Part of a small language model's weights.
Architecture: RMSNorm before each block, rotary positions.
Training: a variant of Muon for these matrices, 126M tokens, 7697 steps.
Each number is 128 + 24 x the weight over its row's rms, rounded and kept within 0 to 255. Layers, rows and columns count from 0. The size above them is the row's rms in percent of the matrix's.

# layer 5 attention query, 128x128, rms 0.0389, rows 0-17,64-81, columns 0-127
size [ 62  94  76  85  58  90  60  78  92  64  55  71  81  61  86  97  59  77  95  94  89  85  90  94  84  93  87  97  91  92  97  97  89  94  95 111]
[[112 123 112  94 118 105 114 111 133 101 135 114 117 170 137  86 128 170 106 111 133 119  96 142 102 145  96 122 108  99 116 176 182 138 159  70 111 113 100 112 130 115 111 152 150 107 149 112  94 128 134 109 137 144 145 117  99 119 131 100  98 109 162 130 132 123 112 147 167 116 149 121 117 149 166 163 146  95 155 104 172 102 130 102  99 126 100 106 113  92  98 117 148 136 123 120 131 119 119 169  95  96 116 109 102 172 106  62 123  90 108 114 152 127 142 108 132 144  92 147 120 134  86 174 137 119 123 122]
 [144 150 162 166  74 138 130  97 112 108 173 133 106 152 110 133 174 149 158 127 181 126 138 129 149 211 143 141 141 172 134 130 138 171 167 119 174 133  96 158 153 131 102 143 118 145 132 143 142 167 135 173 174 112 132 164 129  86 171 149 115 129 144 110 146  90 129 105 107 133  79 150 108 130 121 146 124 139 110 112 157 176 149 123 138 127 142  97 115 137 153 124  98 172 152 137  93 144 145 125 140 129 130 136 100 134 148 103 124 140 119 145 124 149 134 138 118 104 143 147 129 109 136 142 134 127 159 129]
 [116 127 130  73 133 127 157 165 144 125 130 119 163 115 106 165 114 121  65 157  72 143 156 117 141  88 149 104 179 106 129 142 115  99  93 152  96 152 153  93 154 150 127 114 111 125 122 147 125 114  92 156 121  75 108  98 116 117 131 107 139 139 103 111 104 157 146 112 105 112 137  89 146 159 100  85 151 160 114  98 100 132  94 154  96 143 120 136 118 124 123 115 158  81 100 136 139 163 106 114 153 139 125 150 170 120 124 177 136 131 125 134 133 106 125 108 145 159 150 129 130 125 137  94  94 146 117 142]
 [123 105 127  94 187 113 106 147 159 113 107 137 154 100 120 126 100 120  88 133  74 115 124 133 107 101 108 133 111 125 139 142 132 113 113 175  90 117 147 105  98 128 123 139 148 103 123 132 104  82 110  91 116 151 127 128 144 132  74 127 132 132 146 145 125 167 108 134 117  74 150 114 168 115 106 105 131 113 169 107  73  68 110 113 134 127 124 163 138 151 108 147 168 127 106 100 163 117 132  98 106 108 135  96 125 150 133 165 110 109 158 107 151 132 171 137 127 142 109 130 110 121 149 131  91 141  73 106]
 [118 150 171 170  80 149 154 158 109 118 137 136  98 116 119 155 137 142 116 130 151 108 136 128 150 166 118 133 140 156 115 124 147 154 172 151 168 148 131 142 129 148 119 112 109 155 107 130 143 185 105 175 114  90  90 101 103  92 158 170 116 101 110  99 135 101 152 100 109 132  89 142 115 115 134  95 135 108 121  89 121 144 114 127 139 130 143  74 153 138 148 116 158 125 146 109 113 119 103 133 160 122 118 138 142 105 180 153 131 115 110 136  78 135 128  97  98 115 128 133 179 120 132 129  99 164 177 115]
 [132 118 101  74 173 139 127 171 147 128  94 117 147  94 123 137  92 133 107 141  89 136 133  94 110 111 107 142  96 128 121 164 122 113  95 162  82 133 158 122 126 129  92 153 131  95 139 100 109  76 120  81 103 138 129 101 124 127 111 108 116 140 113 132 115 148 160 156  86  93 171 134 115 133 110  87 116  87 163 128  97 117  95 117 144 122 127 111 122 106 112 141 137  86  86 130 150  95 102  93 133 116 157 121 160 116  68 195 129 124 139 136 139 125 150 128 140 145 117 128 102 126 136 136 121 125 103 114]
 [151 129  77  89 167  99 104 102 117 151 143 133 123 151 132 104 111  91 232 161 137 147 145 110 145 135 128 151 108 118 115 156 142 101 141 136 112 148 101 132 115 133 105 149 124  99 122 139 118  98 147  95 108 168 126  96 123 147 122 137 149 125 151 112 123 158 133 143 140 142 153 131 130  88 141 161 135 121 144 135 123 103 111  93 159 133 122 134 163  92 101 114 135 111 130 114 162 112 132 119  61 121 129 103 163 163 109  88 114 143 158 127 156 137 140  97 161 111 103 117  99 108  72 137 115  98 114 130]
 [130 161 167 195  88 135 101  85 106 154 157 115 133 180 132 121 161 143 159 131 144 163 143 165 149 185 115 146 131 147 108 125 157 125 161  85 163 126  80 141 147 130 120 105 142 124 113 131 158 150 162 159 122 151 154 146 121 137 149  96 140 125 155 108 126  94 118 133 156 145  97 133 115 124 154 169 138 126 158 171 143 155 168 139 150 143 125 134 129 135 135 119  95 144 137 129  93 139 115 150 114 151 117 166 101 121 132  84  81 125 108 124 124 150 139 161 106 116 140 141 113 122  96 126 155 115 172 129]
 [122 118 114  69 155 110 151 168 162 151 123 131 149 135 142 124 105 144  96 122  88 162 144 110 134 110  98 118 141 123 117 169 119 100  75 181 108 129 130 113 133 131  91 186 107 105 132 142  91  88 148 107 103 124 118 105 148 102 118 109 106 130 126 101 105 178 110 138  99 104 155 100 144 158  89 123 136 118 140 105  77  89 128 118 110 129 128 151 126 126 126 122 106 115 102 113 167 115 123 105 116  96 155 102 153 135  86 180 149 130 132 122 157 106 174 145 154 110 109 113 129 135 157 110 121 145  98 126]
 [149 136 106 125 161 159  89 105 128 167 144 128 116 143 146 111 157 134 137 137 144 125 141 186 166 153 125 130  95  85  99 150 105 173  85 138  96 119 104 134  98 144 162 104 142 129 154 113 136  94 106 135  90 146 133 154 122 147 103 144 147 129 157 161  85 136  79 129 152 117 134 153 167 122 125 127 108 146 147 169 121 137 128 155 150 150  99 170 133 165 122 173 131 116 136 143 149 129 133 154 159 119 117 122  90 135  95 123 166 146 141 149 126 110  86 144 132 138 167 138 157 152 169 108 126 111 110  77]
 [145 171  96 121 109 131 108 134 122 180 116 128 131 175 139 117 149 156 187 171 132 117 126 141 146 157 124 159  56 130 132 114 155 149 140  88 106 134 105 126 135 142 145 130 117 109 137 114 115  98 150 100 124 173 116 117 131 135 146 168 162 164 162 167 146 119 133 141 133 188 140 125 128 133 137 116 127 133 127 110  89 121 158 120 149 127 110 117 140 132  97 161  91 126 149 125 145 125 134 168  72 127 119  88 137 165  96 120 102 157 120 131 119 152 135 118 143 153 146 149 120  99  86 160 103 114 160  85]
 [113 119 182 172 121 116  95 110 138 112 150 141  93 143 150 131 116 142 155 151 157 127 142 155 124 167 118 162 183 130 111  91 132 125 121 112 181 143 107 137 123 131 148  98 117 124 124 144 156 158 122 154 123 158 129 171 135 132 128 133 148 145 146 137 103 104 101 158 167 151  86 116 138 134 163 171 167 114 125 170 153 119 159 161 126 152  91 158 120 138 184 139  93 160 141 126 144 130 113 163 115 126 136 142  98  98 133 123  91 129 119 153 106 180 102 156 119 110 155  89 131 119 106 107 154 125 129  95]
 [120 127  96 123 132 100 155 125 166 136 126 117 127 126 111 114 139 120  65 146 132 135  82  77 115  87 131  90  93 121 102 167 151 120  89 143  66 118 167 118 124 143  99 124 130  94 143 111 103  84 132 105  95 101 150  95  74 128 121 128 122 119 117 141  61 116 136 106 156 105 167 133 132 143 133  79 126 147 126 152 112 111 109 108  96 113 147 151  94 126  79 154 149 105 118 124 137 124 141 133 120 105 127 134 133 132 133 165 168 142  82 134 108 131 125 118 131 173 124  99 153 136 114 162 131 123 134 149]
 [119 137 111 152 130 127  89  78 114 131 121 124 109  86 121 157 125 138 148 121 105 155 105 116 168 168 153  90 148 151 118 129 123  98 119 137 152 148 157 146  95 146 130 115  82 153 143 169 165 151 175 151  60  76  94 138 119 142 109  87 116 112 116 109 137 146 113 154 168 129  77 137 113 100 119 177 152  93 148 147 115 131 132 100 138 130 132 148 111 142  97 117 142 145 124 124 121 115 167 125 170 139 120 140  98 114 144 154 136 140  85 106 131 126 118 106 149 146 164 105 131 171 131 102 148 155 141 137]
 [ 84 149  99 145 128 123 122 106 134 138 134 134 114 126 161  84 162 154 159 144  87 137 121 140  84 136 113 161  96 170 124  89 123 117  91 129 114 100 110 161  84 117 127 127 149 140 126 127 135  86 132  66 133 162 146 107 122 141 140  99 146 136 145 115 114 103  93 186 146 144 134 125 134 152 119 113 146 122 155 144 159  94 167  81 173  86 116 123 155 122 128 102  79 126 137 110 143 123 117 149 120 138 127 141 133 119 100 115  89 124 127 147 115 175 129 128 114 122 160 152 114 119  94 156 146 183 109  99]
 [120 132 142 213 130 118 119 118  99 148 163 158 146 157 135 135 161 148 167 131 186 112 118 162 152 152 117 158 133 125  94  88 128 129 162  76 153 110  86 154 139  90 157  96 160 124 117 125 133 150 130 152 177 151 130 134 115 148 157 174 153 142 160 110 138  96 120 144 120 135 109 100 114 114 151 153 145 161 134 171 172 150 164 112 132 128  93 116 120 124 128 117  97 140 139 124 106 164 122 162 116 124 107 143 114 124 136  93 146 105 110 115 136 146 116 159 116  92 134 138 137 131  97 145 111 133 149 155]
 [ 93 102 145 138 100  85 138 147 103 102 182 121 150 127 154 101 148 137 184 127 110 139 133 102 111 142 126 138 125  83 136 113 168 112 121 149 134 141 132 130 112 127 132 164 109 101 130 168 169 107 177  98 105 116 113 135 154 136  82 118 152 181 117 101 150 133 126 142  73 123 149 119 182 154 112  98 149  89 140 111 111 124 119 134 153 127 123 149 127 130 136 144 137 153 115 121 135 110  98 139 104 134  99 124 161 124 114  87 127 106 157 179 127 117 142 101 156 104 124 149 138 107 103 174 135 165  78 146]
 [101 161 130 176 126 147  94  76 128 141 158 129 148 134 136 131 161 126 172 144 103 125 167 162 139 162  97 143 161 141 107  92 119 130 151 103 187 108  56 122 147 142 145 121  99 116 109 138 147 129 132 167 135 170 141 133 126 115 172 135 128 182 153 126 110  61 128 172 114 155  75 130 121 106 104 145 161 129 111 120 157 150 152 144 130 183 116 134 134 146 158 129 113 146 143 107 129 135 131 112 142 134 110 110 127 159 167 105 121 145 140 134 128 150 123 160 145 134 140 124 142 117 116 146 133 145 119 119]
 [147 158 130 101  88 115  90 147 143 138 146 109 136 151  94 166 118 144 122 136  87 121  97  98 147 156 168 109 141 103  97 115 137 117 162 126 123 117 113 118  66 142 125 107 151 103 160 135 158 146 112 152  63 132 136 157 159 107 119 148 119 121 118 142 139 125 145 157 167 144 134 103 105 146 131 144 107 107 164 158 163  96 141 141 145 139 127 105 129 157 124 125  81 120 131 124 103 134 114 199 121 149  84 153 156 140 123 168 121 111 108 142  85 142 159 186 127 146 116 143 131 123  95  98 152 122 132 138]
 [113 114 129 118 120 119 120 143 140 115 119 121  99 139 147 135 142 156 106  91 123 149  88 115  92 126 126 135 179 152 122 134 130 127  97 107 130 101 148 131 160 176 120 131 111 127 109 119 121 176 151 121 117 103 126 133 112 141 172 128 103  98 110 110 132 127 111  93 133 146  68 143 142 113 121 189 102 102 119 154 113 152 161  97 111 136 139 105 114  76 153 152 145 143 116 157 153 106 113  90 200 170  88 135 137 127 134 118 117 152 115 149  86 185 126 141 149  94 130 172 140 121 125 134 141 151 117 175]
 [133  89  94 128 125  97 122 103 127 141 127 133 107 110  65 130 107 104 141 166 160 118 148 105 178 143 127 120 111 111 122 156 124 120 138 177 128 163  96 133 147  79 113 158 121 144 111 133 118 160 119 134  91 123 141 115 155 122 116  58 146 141 172 138 121 105 138 167  98 116 146 126 133 142 111 110 134 131 140 112 152 138  88 171 139 156 115 151 110 115 143 159 101 142 122  75 123 167  73 119 108 100 149  91 128 115 124 160 149 106 118 118 161 114 137 141 127 150 178 119 120 128 173 124  85 115 124 139]
 [128 157 160 111 113 144 114 102 127 169 148 123 142 162  77 137 115  99 129 136  99  98 118 110 151 134 146 121 102 139 108 110  90 141 161 141 132 105 118 121  84 140 138 117 131  72 147 116 143 108 134 125 150 117  71 134 135 101 130 180 165 128 106 164 117 140 136 134 148 110 157 111 159 117 153  99 143  95 149 154 163  96 105 146 139 114 122 126  87 106 127 110 106 105 143 121 151  81 136 160 110 127  78 137 156 152 178 153 105  93 141 121  86 138 162 143 148 143 113 128 116 143 132 134 151  72 157  98]
 [115 166 157 116 165 167 164 128 108 131  99 159 145 143  91 167 152 116 117 118 104 106 155 102 129  87 104 114 116 123 170 131 107 118 130 127 141  73 135 126 103 136 124 140  92  88 142 122 136  80 139 158 129  95  84 120 123 119 123 156 135 116 127 137 116 136 155 147 108 147 120 142 157  93 133  83 169 142 121 111 159 115 103 137 108 112 159  65 120  88 116  92 132 158 128 131 148 122 120 131  93  97  97 136 118  97 153 156 148 140 135 117 139 140 110 129 105 135 136 135 142 160 158 134 142 107 186  67]
 [162 146  95  95 131 159 131 148 132  99 163 147 121 161 112 117 106 103 120 162 113 102 129 105 144 138 160 124 105 107 122 116 129 102 134 164 131 121 101 124  85 103 120  75 169 141 185 117 128 117 109 116  68 139 164 149 132  83 130 122 142 165 153 117 122 142 155 179 142 127 170 155 112 145 140 112 116 129 136 107 137 123 106 143 161 126 145 146 129 154  81 138 137  98 134 132 110 170 169 179 131 135 176 159 166 135  87 156 142 142 140 101 134 126 124 106 133 150 101 161 127 128 146 127  94 146 151 121]
 [145 172 109 134 147 136 112 113 120 155 137 144 103 125 119 130 118  98 142 158  93  90 156 129 138 174 151 156 109 103 114 103 124 148 164 160 149 108 126 149 112 126 152  98 138 147 157 160 155 136 112 124 152 125 102 147 159 106  99 152 144 123 118 127 135 115 169 134 119 139 160 149  96 138 113  93 143 134 105 127 124  63 128 150 154 135 123 150 177 194 100 140  93  82 130 121 162 128 150 172 114 128 111 138 191 157  87 121 155 127 139 118 121  86 140 122 141 108 141 101 111 139 117  96 115 114 170 154]
 [133 112 113 112  97 104  74  96 131 126 135 107 151  95 148 143 143 144 134 154 130 144 116 139  95 119 131 118 150 122 108 135 124 107 118 135 119 165 132 105 150 159 138 140 134 114 119 145 121 154 133 168 103 111 144 156 114 166 124 112  89  89 123 148 134 134 124  93 100 123  70 119 118 134  92 192 141 118 111 161 126 164 144 114 123 135 102 102 101  75 129 156 142 144 113 104 133 118  78 121 158 133  87 106 145 140 150 144 123 159  84 163 104 154 132  93 185 136 117 147 118 115  62 141 152 153  97 150]
 [106 134  97 142  92 100 115 136 136 142 143 133 139 129 140 144 110 164 104  95  89 156 106 153  79 125  85 142 111 110 127 121 125 153 103  89 131 175 139 109  74 136 127  76 136 128 116  95 116 178 116 145 171 151 148 105 171 136 133 122 125 108 114 109 138 115  94 126 151 141 119 107 132 136 155 166  83 108 161 118 130 147 140 107 155 113 108 157 145 125 111  87 103 115 139 158 127 124 100 116  95 145 136 130 160 125 127  86 169 140 156 100 114 158 162 128 190 126  86 112 121 119  80 136 125 117 126 125]
 [ 73  99  72 115 105  60 107 132 156 138 108 132  97 114 162  81 127  90 157 120 150 122 161 148 101 143 125 168 140 130 120 185 181 172  89 120 128 131 128  96 131 133 183 112 153 141 100 151 126 123 130 106 131 111 129 156 129 141 132 107 103 121 136 138 126 114 122 149 175 133 133 126  98 128 124 122 119 140 118  94 123 130 129 128 107 160 106 199 160 156 134 137 144 129 144 155 173 138 126 155 138 156 112  87 126 143 145  98 135 121 146 154 138 112 117 140 131 112 127 108 122 105 149 111 112 153  98 150]
 [142 159 115 155 116 131  92 145 120 150 154 113 154 108 136 135 159 132 179 153  80 117 132 135 109 184 139 155  60  92 103 112 121 119 112 156 127 127  93 116  94 150 149 111 128 109 135 145 145 128 140 118 121 134 155 119 140 106 124 149 138 198 125 161 110  94 143 141 126 130 132 113 119 161  94 132 169 126 111 151 108  99  99 113 156 125 122 123 156 120 102 136  91  95 117 110 128 105 147 150  91 129 131 121 201 177  90 105 148 142 141 133 114 125 128  86 181 147 134  97 122 137 132 132 120 148 149 141]
 [129 131 151 170  82  99 103 113 160 101 152 124 161 105 151 114 128 161 109 138 125 150 108 156 112 143 144 113 165 119  94 124 156 134  88 146 125 185 161 130 140 146 105 115 117 136 105 129 111 107 149 117 115 133 164 136 131 158 142 141  94 122 117 155 121 170 132 139 142 126  99  89  94 149 134 222 122 122 119 148 134 144 151  97 127 156 113 129 100 111 135 147 145 134  96 115 110 122 101 143 132 133 117 100 146 139 103 115 148  99 130 154 113  99 148  77 153 148 115 101 128  77  75 125 150 148  98 157]
 [117 128 171 147 133 168 144 134  83 128 144 146 133 122  86 116 187 107 139 131 102  86 152  89 152 165 170 127  73  89 133 129 119 138 119 173 140 140 167 131 144  82 135 114 128 121 147 141 154  83 111 153 126 127 144 126  99  89 112 117 133 160 138 162 113 138 153 117 132 105 179 147 133 141 103  93 144 190 116 118 139 108 117 168 114 128 148 150 156 157 100 127 109 132 118  93 121 125 145 150  95 102 168 127 137 112 124 138 131 123 143 108 110 109 130 111  82 130 156 101 137 141 158 102 125 108 162 124]
 [123 140 131 129  88  91 116 135 104 149 156 118 145 113  95 145 128 138 125 126 122 127 135 155 122 123 140 106  63 123 120 101 134 137 135  91 127 144 149 144 117 127 182 135  85 118 144 112  84 157 115 102 162 180 152 143 146 159 138 135  93 130 161 111 131 154 150 140 150 126 135 127 128 141  87 139 114 133  84 115 100 132 111 135 163 117 105 137  85  95 123 161 149 109 120 135 155 153  82 119 124 113 115 146 174 127 111  90 169 171 133 133 102 139  82  73 159 151  87  95 105 136  99 135 145 102 107 147]
 [100 110 115 172 116 146 128 148 117 154 113 166 143 132 157 108  93 126 110 114  86 164 131 126 122 135 109 118 136 135 139 154 200 129  98 123 145 142 103 119 138 105 118 120 154 125 146 148 124  80 111 132 145 120 106 133 135 126 136 120  84 120 102 110 152  66 186 158 166  82 117 145 121 114 156 151 138  98 132 117 149 129 146 126  97 117 110 121 123 123 110  82 148 104 142 126 150  96 110 162 122 164 113 104 122 132  64  73 146 166 146 128 138 135 128 119  85 134 110 122 114 106 125 162 154 149 101  94]
 [109 108 145 106 140 126 132 135  99 156 133 112 101 142 159 112 111 136 133 123 143 147 153 117 112 157 133 155 146 134 113  68 171 142 150  91 119 122  87 147 125 136 105 121 125 159 119 108  87 138  94 147 158 122 139 109 133  97 148 126 138 107 109 105 162  74  91 153 121 124  82 157 112 149 105 122 105 137 122 111 133 131 119 100 127 120 129  96 141 143  91 128  70 141 132 150  86  91 134 153 129 158 129 147 132 103 150 154  99 160  78 124 133  99 152 193  98 129 169 102 132 130 140 145 107 110  66 115]
 [115 148 115 108 112  94 122 133 113 136 144 121 165 103 170 122 132 130 135 140 104 164 137 180  65 135 125 151 112 136 136  82 141 127 118 159 143 109  94 109 112 148 139 107 121 134 113 149 103 121 101 132 176 140 127 118 125 153 115 159 123 181  97 134 105 124 147 143 123 141 159 104 119 156 131 160 185 145 108 151 111 113 117  82 149 139 113 148 150 128  96 164 153  86 125 106 121 136 118 179 103  96 154 129 157 150  82  97 146 149 134 148 159 110 115 111 192 147 124 118 123 146  86 171 123 134 143 130]
 [158 161  98 147 111  85  81  96 156 153 153 134 150 135 134 120 114 159 141 180 136 136 112 171 105 135 116 132 128 144 125 105 117  97 123 150 108 129 125  97 116 147 120 121 132 101 109 150 103 150 111 142 129 151 137 138 121 145 156 147 132 106 167 152 122 135 152 128 128 176 102 130 111  98 119 200 149  87 133 149 141 133 116 101 154 128  86 134 110 126 146 114 146 121 132 115  85 161 109  60 145 147 128 108 162 172 158 132 117 134  95 140 132 142 145  91 150 130 159  83 117  93  88 138 101 149  96 108]]
# layer 5 attention key, 64x128, rms 0.0473, rows 0-17, columns 0-127
size [ 77  76  64  78  80  65  72  79  86  75  72  76  80  99  89  91  84  85]
[[126 156 121 182 101 142 124 146 114 141 149 158  96 133 101 106 107  92 174 143 120 115 132 111 147  95 160 136 120 104  92 118  82  94 135 173 121 109 156 117 117  86 125 123 145 138 161 140 110 136 104  95 107 112 104 136 140 145  95 102 138 150 136  99 113 153  73 118  99 153 157 129 129 115 123 107 101 151 146 141  96 162 150 129 125  85 146 146 125 174 144 125 106 112 136 109 150 169 144 110  93 137 162 160 122  98 132 168 109 127 155 144 174 107 105 124 115 148 120 137 116 125 145 104  84 125  67 113]
 [107  95 146 198 147 139 112 146 126 131 112 129 159 132 134 141 149 102 121 126 127 129 146 182 162  96 122 117 138 121 143  96 107 142 136  59 102 142 104 110 108 170 124 147 130 133 112 129 163 112 150  79 129 135 165 145 130 120 104 116 108 147 108 156 149 161 131 117 127 104 121 109 142 142 131 115 161 115 181 124 151 102 104 130 120 129  95 141 154 170  97 106 163 133 115 103  95 114 103  86 196 147 124 126  81 130 150 112  83 129 128  84 126 149 129 135 120 152 157 127 143 118 154 149 144 116 159 102]
 [144 127 126 134 154 152 116 154 139  97 119 121 112 152 111  90 172 176 191 130 102 134 130 137 126 156 157 100 127 107 151 121 137 156 108 101 135 102 109 184 122 128  99 134 126 123 126 124 129 132 177 119 134 160 148 113 140 117 147 176 141  94 148 145 121 158 148 134 145 105 112 126 118  72 131 109 126 127  95 124 151 135 105  94 120 143 177 137 168  99 126 113  89 152  99 155  90  62 164 147  80 129 139 171 153 125  96 120 134 129 141 134 120 108 112 136 149 125 101 103 166 142 120 137 162 106 147 141]
 [164 147  72  94  89 121 172 147 122 123 136 152 128 129 130 134  83 142 150 124 154 128 129  95 137 103 120 107 139 117  63 167 136  93 103 175 123 104 128 137 123  75 167 161 155 157 166 153 143 149 116 146 115 158 133 118 117 122 118 101 150 133 178 117 130  89 125 161 118 161 135 151 104 129 116 119 106 129 113 145  92 135 176 121 144 122 167 147 108 110 149 131 118 108 128 132 137 160 158 130 118 132 168 141 148  95  98 138 145 137 156 138 152 118 109 126 106  93 122 166 104 118 128 104  91 152  83 113]
 [136 127 131  99 174  81 109 123 119 156 132 133 131  98 123 146 124 113 104 113 115 105 166 144  98 132 119 127  97 126 151  94 148 137 150  94 145 154 119 156 104 162 137 101 114 112  99 134 114 109 170 135 169 134 115 143 131 127 137 135 128 108  79 142 139 146  92 130 148 117 113 131 140 126 104 157 142 116 121 111 120 133 121 154 127 163 120 120 106 120 113 133 150 125 137 126 147 127 100 165  82 130 144 111 180 152 123 117 153 131  73 115 170  75 121 114 110 129 103  51 122 137 122  74 171 127 186 180]
 [118 129 119 145 126  86 148 127 106 120 139 130 138 117 104  95 125 170 114 126 122 112  99 109 161 105 161 139 134  91 118 142 109  79 119 166 158  92 141 155 111  80 154 134 147 102 147 111 136 133 109 139 127 146 103 141 144 146 170 133 174 128 141 106 107 137 135 144 149 152 150 111 132 115 129 109 120 148 173 108 102 139 155 164 148 132 160 131 110  85 125 109 104  96 147 169 158 161 158 131  99 117 125 132  77  95 118 143 142  49 160 131 113 133 128 158 157  74 125 160  95 115 137  96  97 125 120 108]
 [101 152 170 187 174  86 125 149 141 163 161 162 171 149 143  96 109 142 119 132 100 126 109 125 159 126 139 127 113  78 130 107  65 107 150 156 138 103 175 119 105 114 142 137 150 143 128 133 104 120 113 116 149 126  82 154 145 118 149 129 120 131 112  97 158 146  89 163 138 123 117 144 144 138 126 133 113 146 146  97 115 131 144 145 103 120 113 135 115 152 121 111 118  95 127 134 129 131 106 130  96  93 142 140  97 109 142 167 140 140 139 136 157  68  91  91 103 135 104  99 113 124 172  89  91 141 147 156]
 [130 117 138 165 113 133 118 140 127 139 117  96 115 123 127 124 126 131 111 151 118 112  93 123 168 117 154 110 187 159 114  97 116 136 141  81  70 126 112 143 119 129 114 128 106 136 132  94 184 118 157 102 148 140 133 137 134 169 107 116 138 166 139 134 135 138 112 104 140 109 142 128 137 170 159 113 160 133 150 138 145 108 129 134 121 132  88 164 133 190 100 137 144 136 133 144 109  98 115  89 178 104  66 126  75 145 115 112  86 151 136 102 114 186 140 159 146 114 162 130 118 125 137 166 131 147 123  90]
 [105 149  93 125 126 155 116 124 106 112 149 110 150 160 146 116 138 138 107 137 133 121 124 112 127 103 134 146 151 143 105 132 107  72 110 163 160 139 111 143 127 122 142 171 149  98 124 108 202 136 105  99 141 164 114 137 103 122 154 137 144 129 154 109 127 144 182 147  93 127 118 162 176 115 141  86 117 132 152 150 100 132 146 129 123  94 148 164 164 116 119 121 134 135 158  64  90 118 157 113 137 136 121 143 144 103 125 108 144  80 114 122 112 111 136 150 169 108 138 205 101 140 146 131  99  95 129 131]
 [108 136 147  91 135 152 120 104 134 110 123 108 134 156 120 124 173 142  99 100  98 140  95 127  91 189 117 115 126 140 129 141 123 122 179 186 148 115 151 153 107 140 120 154 168 109 153  95 129 154 132 111 142 144 120 144 136  92 124 134 115 105  93  86 141 108 170  91 113 102 104 105 101  99 123 157 134 116  88 136 105 127 141 138 136 102 121 111 106  54 132 128 114 117 119 124 126 111  81 124 118 130 156 145 146 125 121  91 101 128 157 129 116 119 158 113 123 103  97 150 133 140  96 106 156 107 159 198]
 [135 114 116 211 126 107 117 113 127 143 114 134 141 127 147 129  96 113 108 143 143 143  84 118 163 115 161 103 168 135 126 135 119 119 123  88 108 158 134 130 120 153 116 124 183 130 107 119 168 145 115 115 132 142 128 144 126 137 147 122 105 101 133  99 129 145 149 159 105 147 126 116 140 155 148 129 135 104 159 102 126 110 172 131 150 108  96 193  91 187 128 100 151 128  75 123 127 116 108  89 180  98 103 149  95 122 129 131 111 131 144 119 148 169 136 167 101 104 122 148 107 129 154 123 124 141  77  97]
 [149 149 131 120  99 114 117 105 117 131 122 110 124 125 142  91 140 120  97 111  85 142 143 128 117  93  81 143 150 144 146 128 139 134 158  82  68 112 107 134 161 142 136 132 108  90 126 110 154 129 135 103 144 137 145 135 147 135 115 101  92 123 155 124 138 142 108 113 116 160 132 127 168 140 134 163 119 138 128 126 111  93 100 148  91 113 125 140 136 135 131 154 136 149 129  95  78  97 142  98 205  90 102 148 105 183 152 119  78 164 129 114 107 160 150 135 146 106 135 148 100 138 121 195 163 141 135 106]
 [136 105 100 141 126 127 133 159 166  99 160 139  98 140 108 142  70 102 148 146 156 119 139 146 134 148 143 149  94 156 117 130 149 119  62 147 172 135 125 124 139  98  84 126 164 129 116 149  83 112 130 131 106 166 119 122 153 152 121 142 132 131 136 152  94 114 116 166 106 129 141  91  94 114 149 154 114 133 136 124  99 146 148 135 151 135 139 142 121  86 138  81 125  96 128 182 192 150  99 138 116 125 148 139 132 103 119 118 121  80 143 157 159 107 105 124 166 119 101 142 134 139 142  98  77  98 109 137]
 [125 111 100 138 131  84 129 166 135  99 143 102 135 116 129  74 153 128 110 114 140 123 144 120 203 133 162  96 162 172 121 123 104  94 103 150 114 141 120 114 154 167 147 153 112 157 122 146 131  69  75  95 113 127 144 109 120  84 120 147 147 100 131 138 117 127 133 135 159  93 128 139 136 146 123  88 155  95 134 123 141 121 159 135 120 150 111 144 111 146 124 149 130 130 112 130 131 116 143 126 139 111  95 118  98 124 204 151 109 115 135 110  75 122 178 144 161 131 136 140 153 115 131 159 136 141 106  84]
 [124 112 143 146 133 124 155 139 136 122 175 117 115 188 134 150 103 132 117 126 181 124 106 101 142 142 122 160 132 122 127 155 123 139 137 137 120 157 126 152 154 139  89 134 133  90 167 109 154  82 103 136  94 114 104 111 110 144 137 109 100 152 121 146 122 109 161 136 115 176 166  92 125 140 118 126  64 121 126 117 112 144  96 150 130 122  73 129 120 108 124 162 170 152 149 117 174  84 116 148 118 112 127 134 134 133  69 101 122 146 146 118 171 135 124 151 136 130 114  79 118 145 103 116 139 135 108 195]
 [151 127 140 150 132 137  79 132 123 148 117 143 163 135 112 141 101  74 150 114 126 151 128 103 121 132 120 132 132 111 165 106 177 155 136  93 122 147 109 152 144 134 121 121 149 121 128 175 112 123 152 150 116 112 136 130 133 135 126 123 130 105  88 173 145 147  85 136 140 105 117 125 128 138 133 134 117 132 113 123  99 131 118 143 113 109 105 128 132 147 113 152 152 135 116 106 111  80 144 144 142 154 121  92 139 118  92  80 173 139 128 161 166  75 108  89 115 123 127  91 152 137 132  76 213 106 165 186]
 [141 145 130 164 114 119 130 153 135 163  91  97 121 114 123 126 119 133 125 113 123 116 127 113 136 118  97 133 145  94 128 103 103 110 161 116 109 113 134 141 102 144 129 148 123 133  90  84 124 154 121 115 119 122 110 127 131 163 120 123 107 150 136 108 128 111 140 125 162 154 108 146 145 138 160 146 123 123 126 153 136 118 147 121  94 105  92 144 146 121 142 140 148 136 126 110 100  80 123 101 148 109  72 144  49 135 121 148  80 152 157 106  66 161 156 216 152 115 148 185 110  93 130 144 139  94 103 114]
 [139 126 135 117  83  67 142 143 107 118 107 100 142 126 150 120 135 134 123 142  91 106 137 125 151 101 130  95 159 166 131 106 113 129  88 124  39 144 114  92 120 133 131 123 127 125 136 118 130 169  93 112 135 170 126 126 120 169 117 143  93 121 108  75 112 116 127 116 123  94 161 131 163 149 140 157 168 141 150 149 148  98 142 133 142 106 103 139 112 176 120 148 137 106 121 106  86 110 128 124 163  96 100 121 133 122 153  97  94 120 151  91 100 170 143 106 123 133  89 150 120 111 115 157 168 128 134 110]]